Weights of a small transformer language model.
Size: 11 layers, 4 heads of 32, MLP 448 SwiGLU, vocabulary 8192.
Architecture: rotary positions, no biases in attention or MLP, untied embeddings.
Training: 119M tokens, 7251 steps.
Each number is 50 + 15 x the weight over the matrix's rms, rounded and kept within 0 to 99. Layers, rows and columns count from 0.

# gate: layer 3 MLP gate, 448x128, rms 0.12, rows 26-60, columns 0-63
# up: layer 3 MLP up, 448x128, rms 0.113, rows 26-60, columns 0-63
# down: layer 3 MLP down (transposed), 448x128, rms 0.104, rows 26-60, columns 0-63
gate26:48 44 61 39 45 68 51 39 56 60 59 60 65 69 56 70 47 59 53 32 81 40 39 66 59 37 34 71 60 55 52 44 77 42 40 09 51 63 68 28 43 57 47 49 50 43 33 48 44 66 45 39 54 57 46 70 84 34 55 64 29 58 53 42
up26:32 40 48 48 14 25 52 47 65 23 57 47 34 46 45 23 14 69 35 58 41 50 48 47 68 52 42 43 26 75 31 42 23 48 42 37 56 35 43 42 00 40 80 67 43 47 61 62 38 55 42 91 48 71 33 45 63 48 00 38 47 72 71 38
down26:27 48 41 48 12 54 42 47 58 60 61 56 40 29 28 32 40 86 41 74 32 60 40 61 35 72 50 47 71 35 81 68 44 96 44 82 60 55 32 53 40 65 77 83 35 63 79 39 38 63 53 61 91 29 22 33 19 50 29 58 54 48 33 53
gate27:48 41 61 34 32 75 50 26 55 56 47 43 57 56 28 40 59 44 43 42 68 48 89 64 43 34 30 55 51 48 64 28 29 47 50 55 41 41 55 25 50 62 61 31 51 74 59 54 17 29 57 51 59 73 34 36 34 48 60 57 60 62 31 51
up27:55 59 32 36 30 33 39 57 46 34 48 33 59 35 61 54 45 59 44 54 25 31 30 68 65 59 46 55 28 63 68 44 29 36 64 55 47 53 29 47 51 68 57 40 48 64 55 80 64 61 70 57 69 51 44 54 62 52 56 68 65 42 39 55
down27:68 51 29 56 11 41 77 69 44 82 46 65 40 69 45 58 48 66 40 39 51 42 37 40 46 51 44 81 38 43 48 43 55 40 47 69 61 63 69 67 51 31 30 41 31 52 38 34 67 51 57 69 72 65 57 63 33 84 14 30 60 40 49 46
gate28:42 18 37 47 38 45 58 29 44 71 76 52 72 34 39 68 64 77 27 34 59 44 37 45 44 54 40 36 47 54 39 53 39 40 63 44 41 33 54 25 70 61 51 37 62 48 50 43 49 40 50 60 70 46 44 34 30 72 37 36 36 65 41 59
up28:60 47 67 82 54 74 48 52 55 39 69 57 26 56 59 37 41 44 66 39 44 46 73 30 59 52 52 38 22 34 28 38 44 64 55 65 65 48 54 28 40 77 80 53 35 39 53 51 23 63 64 57 61 66 83 66 35 27 74 66 56 19 14 62
down28:72 55 47 75 56 77 52 19 49 39 56 57 49 68 74 43 58 31 64 43 56 41 62 46 59 34 61 29 17 44 63 63 58 43 56 41 52 40 72 38 42 67 37 60 32 34 32 33 40 60 56 33 71 41 69 65 54 62 83 75 55 65 63 38
gate29:21 39 42 51 57 35 54 56 69 40 62 39 57 40 23 53 40 28 48 69 43 56 54 64 26 80 66 42 62 54 65 56 72 63 40 43 52 89 59 42 29 64 55 44 67 59 53 28 67 50 32 27 55 51 33 67 52 44 46 30 77 61 55 53
up29:67 52 00 49 45 44 79 38 33 44 51 43 61 60 47 55 47 62 45 54 42 64 65 64 52 60 39 25 49 47 33 44 41 59 59 26 46 37 51 54 44 57 81 46 41 39 49 63 74 62 51 37 45 57 37 60 67 77 47 42 30 66 48 76
down29:67 59 47 46 50 51 46 35 45 31 81 49 59 73 62 80 51 71 74 65 45 42 55 56 61 43 34 11 64 23 15 41 47 20 64 29 18 71 48 60 54 45 62 57 55 42 49 37 59 44 45 44 33 75 48 59 52 43 76 36 41 40 46 43
gate30:37 56 47 56 66 49 52 61 57 55 79 50 75 60 71 59 54 32 39 40 43 41 32 33 64 63 40 68 46 52 50 56 27 48 47 36 45 58 71 67 45 57 41 65 47 62 19 49 45 66 41 62 73 44 48 58 50 57 32 60 38 44 81 45
up30:15 31 43 78 42 61 49 52 62 60 51 28 58 50 51 20 45 73 40 16 45 63 78 76 33 63 73 35 30 44 39 50 50 42 69 41 39 71 20 23 73 57 66 41 60 24 20 65 48 65 57 48 51 44 21 46 57 76 49 40 52 35 30 36
down30:29 50 61 54 31 59 22 43 55 58 76 76 45 61 49 17 75 61 36 47 49 41 48 60 66 51 66 63 51 19 63 39 24 36 47 36 89 48 41 56 43 50 64 80 50 62 29 40 42 48 70 56 56 45 42 60 57 60 27 61 35 67 47 52
gate31:36 40 54 51 55 65 27 53 43 74 33 32 49 47 56 66 46 51 58 74 44 36 37 42 41 67 60 17 61 21 66 51 46 45 31 65 33 68 74 75 50 59 28 25 86 51 42 28 39 43 35 57 39 37 31 37 57 51 35 37 61 47 43 62
up31:47 44 34 84 55 30 52 52 60 23 69 60 64 65 39 53 65 45 31 75 53 47 50 52 43 48 47 46 57 67 32 37 42 64 43 86 20 59 57 45 34 56 44 40 66 38 28 50 50 36 63 47 40 52 57 51 62 67 63 40 50 45 83 68
down31:51 62 54 32 48 36 26 56 53 54 56 60 49 50 45 16 55 59 41 48 59 60 60 50 47 57 40 39 39 99 56 67 45 64 63 83 47 37 81 60 52 36 42 46 65 28 51 43 43 53 25 46 66 52 50 59 46 32 13 47 47 62 43 58
gate32:48 66 60 60 51 43 44 75 30 47 42 59 61 47 61 57 48 47 52 36 38 19 51 20 77 38 47 55 65 53 67 62 08 22 57 53 63 26 75 58 76 60 17 47 42 52 30 41 49 53 61 64 69 60 45 39 57 55 28 53 44 64 46 45
up32:47 58 30 44 57 59 43 49 47 73 52 50 67 44 57 74 51 25 54 72 84 42 37 58 49 24 43 63 37 31 77 54 26 35 60 67 79 35 55 66 43 50 64 57 51 61 58 77 44 46 49 88 51 41 50 38 41 30 54 67 67 52 36 37
down32:65 61 44 39 37 37 58 59 72 28 29 64 49 65 42 59 34 31 35 47 67 27 30 13 59 47 43 27 36 75 31 42 41 53 58 42 31 48 55 61 46 62 36 37 29 67 69 36 53 67 36 48 46 42 63 61 54 56 42 54 51 46 55 57
gate33:64 44 45 54 62 82 78 15 38 64 47 45 30 48 53 50 53 48 46 46 56 43 23 41 32 41 28 37 38 42 55 46 62 49 63 56 50 28 51 54 42 48 58 56 33 46 10 69 63 32 26 37 31 63 60 77 59 37 30 50 35 60 81 71
up33:73 59 17 48 63 40 60 42 67 36 46 46 49 45 83 54 46 44 52 50 45 61 59 18 43 35 59 54 36 58 22 40 36 56 36 42 55 43 31 82 59 49 65 56 63 50 43 51 37 51 57 76 57 46 56 43 53 15 37 20 40 35 74 51
down33:37 57 46 39 38 42 55 37 39 89 24 41 38 71 39 59 36 53 71 77 69 56 60 47 40 32 70 38 65 78 59 54 50 54 41 57 57 50 87 37 51 59 49 67 62 61 35 69 52 60 45 72 58 39 44 46 37 59 48 54 64 51 58 76
gate34:38 45 48 28 27 62 56 57 60 68 67 55 54 48 55 79 67 45 57 80 42 23 43 29 39 59 38 50 50 38 72 54 58 64 34 12 46 82 60 58 61 21 58 65 80 81 51 28 36 47 54 66 56 36 55 41 39 23 46 36 36 59 53 34
up34:54 31 85 37 50 62 63 43 25 35 34 58 51 90 77 45 37 35 69 43 19 45 51 64 59 64 38 47 42 41 48 45 55 70 52 57 76 56 61 84 58 35 34 32 66 59 46 56 45 59 62 38 50 63 67 51 23 44 48 40 54 27 65 49
down34:39 28 67 27 27 84 68 49 37 34 22 47 69 77 62 51 53 43 27 33 56 59 29 84 51 42 42 53 46 77 40 56 44 83 62 46 57 43 48 50 36 46 55 43 37 60 39 72 57 29 51 47 69 32 23 28 31 44 58 77 63 29 29 70
gate35:19 31 45 57 54 35 37 82 63 55 50 51 47 52 57 61 55 35 57 51 54 49 50 59 47 51 71 63 50 55 52 70 65 70 29 55 48 38 67 55 42 73 41 50 57 50 73 20 22 62 52 63 45 53 39 34 47 47 30 28 51 44 48 30
up35:55 70 51 64 27 57 28 60 41 40 35 43 56 64 44 44 36 54 49 28 48 51 73 56 31 32 32 25 64 42 19 89 27 44 56 40 29 52 48 55 60 48 27 33 23 52 53 61 75 45 31 18 54 62 40 52 41 56 52 71 46 46 34 80
down35:48 36 37 60 37 46 49 42 38 31 61 57 42 41 67 31 31 59 59 55 34 62 53 37 61 47 42 77 56 00 30 46 44 31 53 45 44 60 43 72 48 44 51 70 44 40 26 65 50 55 51 43 67 41 47 82 54 31 41 65 49 18 59 65
gate36:43 51 61 47 21 72 72 30 53 81 60 52 45 47 33 78 58 77 24 49 79 58 64 39 30 58 29 44 40 43 70 53 59 45 42 56 50 19 44 53 29 28 51 54 65 72 50 39 69 40 62 45 77 52 54 52 67 64 38 54 31 38 18 45
up36:73 12 63 63 55 68 58 60 43 27 51 46 47 77 27 38 85 38 45 50 56 24 29 61 48 41 58 35 26 55 44 16 30 05 51 60 47 43 59 23 49 59 53 58 47 27 66 49 35 40 42 45 43 87 67 51 55 66 44 55 62 74 27 72
down36:53 44 30 61 50 52 22 82 58 24 46 30 38 33 60 13 47 16 56 59 18 55 40 56 41 68 40 37 52 45 45 79 34 60 59 38 55 65 65 40 66 76 46 52 33 45 35 52 27 66 47 66 51 31 69 35 38 34 38 58 56 77 59 80
gate37:66 49 43 60 60 50 83 74 67 68 74 66 70 58 49 55 71 06 58 47 57 56 44 18 51 69 47 49 44 27 53 40 47 68 57 37 68 48 70 42 43 50 29 47 46 43 41 78 56 61 35 33 54 46 36 44 36 30 51 41 45 48 45 48
up37:19 24 29 47 56 30 40 43 31 66 41 38 31 26 51 69 28 56 51 48 52 42 63 43 35 61 45 43 27 43 45 22 24 51 68 36 38 53 42 08 58 53 52 45 50 59 34 41 39 21 63 49 67 62 46 25 31 77 48 65 41 63 36 62
down37:34 28 30 53 49 54 22 37 53 37 25 30 43 30 45 89 22 26 51 45 56 40 59 50 56 68 57 40 40 34 41 57 52 52 26 44 52 36 66 32 26 37 57 49 34 39 38 34 41 34 52 72 20 73 37 68 56 40 62 41 53 62 56 34
gate38:57 15 39 32 66 43 71 48 56 43 75 38 39 68 64 71 45 51 48 36 63 59 35 24 44 59 41 48 42 49 48 18 21 10 56 64 52 47 57 46 18 46 38 44 35 35 50 57 53 49 54 53 45 47 61 78 36 27 45 45 14 67 58 81
up38:61 48 48 57 68 47 71 65 45 52 42 60 61 45 45 48 41 67 54 36 49 14 61 55 44 54 48 75 55 55 70 60 50 23 21 43 53 35 40 59 38 86 54 41 48 57 59 20 43 11 54 45 30 38 44 27 56 44 56 30 48 65 55 51
down38:39 49 60 38 38 40 57 29 55 36 45 53 25 49 55 61 47 43 43 38 68 66 35 55 61 31 52 30 48 42 48 40 40 75 60 49 51 66 52 59 77 61 35 35 67 53 50 53 51 65 92 74 89 94 46 54 60 44 30 89 55 29 39 63
gate39:49 31 30 66 38 37 28 62 38 43 55 59 63 47 41 47 27 49 49 76 64 17 41 40 74 45 43 03 22 28 66 44 29 32 45 60 48 60 47 33 46 52 40 25 30 60 49 37 55 59 42 81 42 12 53 33 30 47 45 37 28 46 30 60
up39:71 48 45 39 57 58 41 59 37 72 66 29 64 60 77 27 74 34 53 58 46 61 55 69 19 59 21 47 64 59 47 41 63 61 41 60 28 59 74 57 59 18 37 53 45 41 71 62 43 40 14 59 43 71 18 38 65 38 71 44 34 62 73 32
down39:63 65 69 39 81 54 43 30 57 74 45 35 42 45 50 59 40 40 53 39 52 32 68 53 86 49 64 46 40 00 23 70 29 31 49 51 84 51 55 46 34 50 46 59 65 56 51 69 43 55 49 65 18 65 22 40 70 65 67 32 55 71 54 70
gate40:45 53 40 53 40 45 54 39 30 45 49 52 23 48 41 52 54 66 66 35 58 66 49 58 52 54 68 57 53 60 61 58 77 59 74 24 46 36 55 42 48 47 77 62 54 39 78 29 72 48 58 52 84 25 48 49 54 42 35 45 60 66 60 42
up40:76 26 42 88 62 50 52 70 38 62 48 63 36 70 50 76 50 53 50 35 65 65 72 36 63 56 44 59 42 50 48 38 54 38 45 62 60 37 66 50 63 53 46 56 47 46 59 34 45 35 53 37 48 39 42 79 58 61 38 48 38 37 62 56
down40:59 39 55 80 30 65 72 54 63 46 01 53 46 49 63 13 42 69 71 39 41 55 50 52 52 43 58 50 78 60 33 59 39 50 37 50 88 53 61 63 42 51 43 63 64 49 56 35 36 28 36 53 43 51 88 52 32 40 53 72 41 41 71 38
gate41:47 35 85 50 59 37 42 25 65 46 52 68 30 60 26 70 53 51 43 65 63 21 56 23 38 37 56 42 33 41 38 50 57 46 34 66 44 62 61 72 48 53 73 61 43 25 41 59 62 09 64 55 56 51 55 40 51 41 57 31 59 74 51 46
up41:58 54 37 73 45 71 51 41 33 57 61 25 30 84 81 47 43 25 48 41 38 51 47 48 61 38 41 57 67 42 46 33 35 35 66 51 63 47 31 55 42 71 45 36 63 45 45 36 47 69 68 41 60 66 43 53 33 62 42 30 67 35 33 13
down41:48 57 51 47 56 48 33 33 54 59 36 46 74 52 49 78 58 16 31 34 73 39 58 58 39 35 56 33 34 41 40 33 48 29 55 68 46 64 46 39 53 49 34 53 71 38 42 51 49 44 56 55 51 19 35 48 20 21 45 65 81 55 54 63
gate42:53 55 20 78 09 42 56 58 55 46 68 37 71 40 59 38 31 59 35 60 33 49 77 40 53 37 40 35 71 51 52 49 62 34 58 40 52 63 42 45 53 57 31 34 37 48 49 59 54 63 24 53 56 50 62 63 59 57 41 45 58 67 47 43
up42:31 54 52 69 17 63 41 63 65 56 48 37 62 52 57 36 76 39 56 49 56 52 20 42 51 35 45 40 60 36 76 45 59 67 27 63 47 49 23 51 70 06 55 37 36 69 51 16 31 66 34 39 50 39 37 16 12 51 49 49 64 61 48 28
down42:68 51 58 02 83 53 47 42 49 66 46 32 54 56 54 70 75 58 26 72 38 48 57 57 27 76 48 44 34 22 68 63 58 49 47 95 43 50 53 27 34 45 44 56 73 61 38 47 46 47 39 46 52 77 48 65 81 69 31 41 29 53 60 37
gate43:46 45 46 28 69 64 40 31 68 63 68 53 67 63 53 75 81 58 61 41 40 58 49 41 45 56 47 59 37 57 48 48 67 58 28 47 54 56 46 16 65 62 56 60 62 38 62 34 36 37 42 62 54 30 38 60 48 38 72 50 56 36 22 48
up43:71 62 74 35 67 54 27 48 60 63 52 73 49 62 60 66 41 56 73 44 64 69 47 59 66 31 51 62 55 42 23 51 63 31 34 66 68 61 27 39 55 50 43 28 63 59 45 56 44 47 54 07 57 45 52 54 61 32 51 37 40 00 27 48
down43:50 57 53 71 46 52 25 67 36 12 45 70 44 39 59 58 58 53 70 39 43 38 56 34 50 41 59 55 59 95 29 32 54 37 58 54 41 37 52 60 49 59 36 33 45 43 39 69 56 28 60 49 41 39 61 21 43 68 35 42 50 36 42 48
gate44:57 34 42 49 80 55 69 46 41 66 54 54 58 47 27 74 59 26 62 37 44 30 34 52 34 55 65 63 26 50 61 36 69 83 32 43 47 49 44 31 49 33 32 38 60 42 63 77 64 58 54 50 52 80 64 41 51 51 48 33 66 27 46 64
up44:06 45 73 38 54 19 60 47 60 49 25 59 63 47 33 50 35 33 51 43 57 74 78 64 59 43 36 77 37 49 32 49 21 46 58 59 54 20 47 66 59 45 71 45 41 52 37 31 49 73 40 52 55 55 63 71 38 47 52 43 32 51 60 55
down44:50 65 64 53 65 22 24 45 55 77 60 36 66 62 74 66 62 31 26 78 83 57 59 39 18 57 41 27 53 02 52 39 42 45 47 74 27 48 32 32 59 57 46 44 43 53 72 51 25 39 36 64 44 49 31 54 57 41 51 53 42 52 55 54
gate45:51 48 64 55 55 54 44 38 27 53 70 57 39 28 41 66 51 60 52 34 61 54 63 49 50 58 42 84 46 46 61 40 73 58 34 40 28 27 59 36 55 36 29 64 60 71 60 61 30 60 53 37 49 76 51 64 34 66 61 49 54 61 38 43
up45:44 56 58 52 62 31 70 65 45 50 54 52 57 65 58 64 55 43 17 52 43 43 59 56 40 39 47 61 31 34 42 54 55 50 58 82 48 83 49 86 55 61 64 36 59 31 62 44 57 39 55 61 34 49 32 42 74 41 39 47 50 63 61 54
down45:39 32 48 42 76 55 77 66 47 57 70 42 38 54 51 68 37 37 50 64 45 36 66 58 58 54 56 53 43 00 37 52 68 66 46 85 68 32 51 59 45 44 61 40 60 57 52 48 68 29 35 57 47 41 34 48 68 55 56 52 63 22 59 72
gate46:54 49 31 46 30 58 36 59 43 52 74 55 27 55 64 46 43 43 56 29 63 49 54 63 44 46 52 45 44 53 57 47 70 59 41 11 49 52 39 56 62 59 54 91 62 33 59 73 82 32 37 36 46 22 64 43 57 51 27 36 55 36 46 67
up46:50 65 80 74 37 35 49 54 41 38 42 36 50 75 48 47 21 28 66 37 62 34 44 84 62 42 41 81 65 34 76 57 31 45 84 39 36 50 44 61 42 34 43 33 59 62 51 35 26 30 55 54 51 43 64 36 56 55 67 75 51 33 79 81
down46:43 54 42 67 54 41 73 59 54 57 37 33 73 27 37 71 48 33 45 41 49 63 60 55 42 80 43 69 52 19 48 66 57 69 37 36 54 37 30 34 57 63 41 54 53 51 46 32 25 62 21 19 24 64 37 58 67 70 85 59 53 44 75 32
gate47:56 47 57 35 83 51 33 56 87 57 54 47 49 63 51 41 63 25 53 28 52 33 57 72 60 62 50 45 46 60 49 41 57 32 20 61 45 41 61 29 54 40 22 43 42 46 67 59 38 41 41 78 46 65 43 38 56 44 71 34 37 66 45 40
up47:29 23 36 43 38 34 52 40 24 60 43 44 48 66 45 69 53 62 57 73 75 53 50 32 42 34 39 48 46 49 38 57 53 61 28 49 50 38 61 84 26 73 58 59 54 53 52 38 40 27 46 25 52 46 51 56 21 53 17 42 52 49 86 54
down47:41 72 63 54 70 47 45 49 70 61 64 41 59 61 29 57 21 33 28 66 54 37 48 27 51 48 55 33 57 14 33 46 19 53 56 41 42 76 47 80 42 55 46 43 54 48 50 30 70 48 48 50 61 52 65 59 49 51 65 84 58 48 44 41
gate48:66 60 48 13 27 46 57 33 23 62 40 57 36 00 52 40 50 75 16 61 37 30 69 58 54 42 20 37 76 53 37 51 26 59 40 51 54 33 81 30 44 49 46 90 43 77 36 50 55 57 78 40 68 86 62 27 51 23 32 68 47 45 53 45
up48:49 38 60 25 24 61 63 45 26 53 53 31 61 31 74 00 37 61 45 46 36 46 62 53 38 54 37 44 47 56 28 53 39 60 41 41 55 69 66 48 58 53 57 41 23 18 33 48 42 43 57 16 71 43 43 57 46 49 64 44 26 32 50 52
down48:52 38 54 70 71 75 56 39 45 42 52 37 66 63 51 56 76 51 41 42 65 43 52 59 36 61 63 43 22 59 51 75 48 56 82 52 47 44 55 61 75 34 64 40 33 29 49 64 52 43 42 64 74 44 28 41 27 61 24 45 68 62 32 34
gate49:37 31 47 45 32 62 54 46 44 77 41 55 47 30 38 75 35 51 18 52 38 49 53 56 39 71 58 38 33 52 54 66 49 42 75 80 42 46 44 42 36 64 49 48 57 56 52 61 88 73 52 37 69 55 58 72 57 65 47 17 59 76 26 29
up49:31 25 21 46 38 39 61 24 17 45 71 24 62 26 81 66 44 69 65 38 48 53 66 69 57 41 50 69 23 52 16 60 56 73 74 24 50 47 45 81 35 48 22 64 42 41 78 46 32 48 29 54 52 64 46 40 39 32 49 55 34 43 65 71
down49:83 40 49 51 45 60 61 39 24 53 69 49 62 56 45 52 69 35 50 32 50 69 43 24 48 62 26 33 48 69 54 24 66 39 57 59 13 44 32 21 39 38 76 76 33 41 57 85 65 30 46 55 69 60 55 34 51 27 26 27 43 41 44 38
gate50:34 84 54 54 45 49 51 45 39 38 59 37 71 18 36 61 46 30 45 40 67 70 68 33 29 78 57 51 41 46 53 37 35 70 41 27 43 70 48 61 84 58 94 63 62 64 65 66 66 55 51 16 05 35 36 64 41 57 19 45 41 31 52 65
up50:43 67 49 61 23 59 62 73 77 39 73 33 65 41 65 39 29 55 12 50 37 57 57 20 43 73 17 56 44 54 52 34 40 50 29 64 50 44 75 56 32 38 43 38 26 57 32 89 61 23 24 53 53 18 48 35 70 69 25 73 38 49 64 55
down50:24 57 70 59 42 72 20 34 67 38 62 76 48 65 31 40 68 46 20 46 40 72 52 48 54 29 40 52 54 68 50 57 54 32 67 47 00 33 38 47 48 37 51 52 35 85 58 57 65 38 66 35 59 38 51 71 45 79 44 65 28 30 44 68
gate51:46 31 46 64 32 60 49 34 59 30 44 51 45 43 82 51 36 61 19 39 48 23 73 44 22 53 53 34 55 33 62 50 58 69 48 44 47 51 58 43 53 70 48 53 79 58 31 32 48 40 48 21 64 56 47 36 55 22 58 55 55 52 33 46
up51:46 70 27 73 54 30 46 48 74 36 46 57 28 52 50 33 47 57 29 90 62 31 51 64 36 24 53 32 62 44 59 77 51 27 55 40 53 64 66 67 65 75 25 40 83 32 68 38 56 36 49 40 74 59 55 57 49 69 61 24 54 55 54 55
down51:34 50 57 56 47 34 54 68 89 49 05 56 46 41 51 66 59 50 50 64 31 52 58 39 35 45 55 67 40 97 51 60 42 46 47 37 50 47 27 72 47 43 45 35 65 46 66 40 64 26 50 30 40 59 68 23 27 43 51 59 58 52 35 29
gate52:34 48 34 24 32 67 42 54 57 48 52 49 63 32 71 25 50 19 30 34 53 53 52 64 30 65 49 60 42 47 35 43 43 57 35 57 55 47 66 39 27 08 57 53 27 33 42 57 43 57 44 37 52 51 68 23 61 55 40 68 57 25 47 38
up52:50 54 44 42 36 63 43 65 68 33 49 55 58 42 44 47 29 42 51 63 76 77 47 40 26 43 41 65 15 36 54 49 56 72 63 25 67 71 60 51 29 57 50 40 46 30 42 44 45 57 29 30 60 57 52 50 56 52 61 68 77 55 69 65
down52:38 51 48 61 67 61 47 46 40 33 55 47 44 45 35 54 67 34 33 47 53 49 45 46 62 19 87 42 45 88 55 53 62 49 24 52 51 40 51 48 39 55 37 77 33 42 50 51 67 64 52 56 40 49 61 57 54 36 60 64 37 49 77 71
gate53:79 43 60 75 30 89 57 64 76 60 34 65 48 40 49 69 47 35 54 78 36 67 58 20 20 44 45 54 20 49 41 43 50 44 54 51 57 57 52 75 35 31 60 40 70 79 42 49 41 50 23 64 63 44 59 60 55 71 61 45 36 62 63 54
up53:55 56 69 45 27 47 46 42 58 62 34 58 60 51 43 34 44 34 54 87 43 43 42 31 50 31 25 39 58 47 23 37 47 45 85 75 46 42 56 38 57 62 68 51 34 32 51 83 68 55 36 28 66 45 39 43 68 47 63 60 65 34 54 20
down53:47 45 74 24 45 57 62 48 45 59 35 39 75 37 63 23 34 59 48 31 55 47 52 41 71 39 85 46 46 46 68 38 40 52 46 43 14 47 56 67 48 43 50 92 78 53 67 54 47 54 47 65 44 37 44 49 56 59 73 37 31 72 56 51
gate54:29 24 31 47 34 63 18 37 53 22 50 68 38 32 96 62 38 67 66 51 33 50 50 04 78 61 61 59 63 51 47 46 68 37 53 43 67 53 39 32 57 44 71 72 38 65 50 24 60 73 58 39 48 53 32 51 40 20 53 68 53 53 45 61
up54:36 07 43 15 46 44 66 80 66 47 52 53 56 59 50 72 57 54 36 60 46 59 57 67 73 29 33 77 56 49 35 45 56 79 59 46 49 72 73 38 47 40 54 81 40 47 33 82 62 67 47 51 42 86 56 30 49 37 64 76 46 41 48 40
down54:48 48 27 54 22 53 35 00 31 36 49 65 42 50 44 56 18 53 89 65 47 54 58 44 69 59 57 47 22 41 43 52 58 62 20 49 68 31 67 33 51 49 54 68 54 70 61 25 62 43 57 63 57 22 31 59 53 62 55 40 65 51 44 70
gate55:56 61 61 47 54 83 58 55 45 90 41 47 39 49 27 48 55 40 70 28 54 60 79 29 60 44 36 10 79 38 84 09 54 62 46 54 56 52 43 29 50 34 58 26 48 59 35 26 60 58 46 37 56 28 55 66 50 56 37 60 46 57 53 46
up55:27 46 38 41 72 26 55 54 69 56 38 49 62 54 50 66 15 70 45 51 32 42 53 61 52 63 80 92 36 54 20 63 58 42 45 74 59 73 49 49 36 75 78 68 48 60 33 44 31 46 53 72 56 82 44 26 69 57 54 38 24 36 33 43
down55:51 56 46 51 60 47 55 24 42 45 99 34 47 51 48 44 51 54 43 59 50 57 54 56 31 36 43 60 55 00 53 60 50 76 51 37 26 21 32 70 51 45 35 16 65 59 63 41 54 55 40 56 46 31 31 80 35 37 62 52 60 25 36 71
gate56:51 52 45 58 43 48 47 66 57 54 66 38 44 73 79 37 58 61 40 51 36 39 43 41 72 46 42 50 75 56 49 52 28 42 09 62 45 41 82 84 69 31 66 49 65 51 30 45 12 70 43 70 65 80 38 15 57 46 43 19 36 59 64 55
up56:35 31 80 44 63 52 22 70 41 43 39 70 44 70 76 37 51 58 24 45 29 34 35 65 56 20 63 49 57 58 66 49 32 52 54 53 42 54 73 48 76 55 60 32 54 38 54 48 45 82 44 63 53 50 59 24 50 38 56 53 39 39 60 38
down56:78 55 61 62 48 31 64 36 47 77 35 54 55 51 23 57 64 18 10 67 43 44 68 67 60 43 37 50 35 17 41 49 19 47 75 54 57 46 53 69 66 51 42 55 52 07 52 60 77 51 59 31 16 52 29 48 35 51 64 46 40 71 50 29
gate57:54 36 55 38 39 65 56 41 60 37 53 48 70 46 53 47 44 57 37 30 36 54 41 72 05 46 34 41 39 55 58 33 59 17 57 47 42 63 58 59 58 41 60 24 40 28 46 68 64 72 34 64 42 68 27 43 81 33 21 47 34 41 53 00
up57:63 52 40 72 65 20 64 29 31 54 41 48 46 45 53 53 54 13 44 63 37 30 50 61 60 45 58 34 42 40 47 43 75 40 27 72 46 49 46 57 46 85 57 52 59 59 39 53 47 41 68 53 61 68 55 38 62 45 77 58 33 67 05 38
down57:41 52 62 35 45 48 31 61 43 21 41 60 57 29 66 47 61 63 59 47 52 47 61 51 44 36 57 33 31 66 71 66 28 22 64 82 44 37 37 60 33 48 35 26 29 46 45 53 31 47 31 59 13 48 25 36 59 56 43 72 54 57 30 55
gate58:27 18 35 45 30 35 58 51 43 56 68 25 17 49 43 37 57 58 24 55 64 23 59 45 46 36 26 29 55 63 38 42 43 34 37 64 52 50 60 50 43 52 77 60 35 48 42 43 69 66 24 66 46 61 34 41 70 99 40 16 36 48 36 72
up58:25 52 44 39 62 48 55 48 60 73 49 57 26 45 69 77 36 29 58 30 41 29 43 52 59 73 48 59 25 43 49 39 54 61 52 40 79 51 69 61 43 67 50 50 84 50 72 26 61 62 62 14 51 36 49 56 64 37 51 52 53 30 29 57
down58:33 49 44 27 33 49 71 32 81 59 57 49 27 84 50 62 58 73 60 55 72 47 45 58 35 37 55 24 30 33 36 52 46 37 41 42 74 55 58 71 55 48 59 51 22 44 66 38 41 40 36 64 77 64 36 59 43 56 47 33 71 72 54 66
gate59:61 36 56 75 35 51 55 44 68 45 63 54 41 51 54 59 49 19 42 29 10 62 18 36 56 60 54 76 54 45 33 27 47 49 63 60 61 59 49 74 66 51 67 59 74 60 64 41 52 08 33 43 43 40 50 77 75 63 61 35 59 42 72 57
up59:58 47 53 48 45 36 58 64 47 42 45 48 61 59 71 49 27 51 41 13 53 49 61 52 34 62 39 17 33 58 45 57 44 39 43 53 46 44 41 62 41 58 43 59 60 28 59 53 70 57 60 62 42 38 61 64 55 67 25 50 63 53 46 51
down59:43 44 53 48 37 53 44 45 49 57 54 47 49 54 59 41 43 40 87 83 63 48 55 38 65 40 65 40 67 99 39 52 54 31 44 59 94 56 67 32 63 47 44 46 68 56 41 69 55 61 64 65 40 75 59 53 60 41 69 64 27 56 46 47
gate60:18 59 22 35 60 33 71 53 32 36 44 78 52 78 63 56 41 44 48 43 51 32 74 60 60 46 35 58 25 46 65 30 71 67 47 59 44 55 54 61 47 48 38 60 66 46 75 39 58 31 59 38 32 28 29 39 58 72 91 67 50 71 34 63
up60:49 25 31 63 41 31 32 70 49 48 70 71 45 15 26 48 61 50 60 67 44 69 69 65 31 61 36 28 34 43 55 44 59 48 23 57 65 56 40 42 38 53 34 60 60 56 79 57 45 59 47 46 65 47 35 46 53 63 52 49 58 54 43 14
down60:58 61 67 70 69 21 46 54 28 58 20 59 72 48 87 75 55 27 79 73 52 40 73 51 46 47 41 62 45 76 71 68 50 60 54 50 43 48 46 65 47 43 42 70 42 53 53 42 36 35 45 61 34 48 41 53 50 44 41 52 51 54 74 44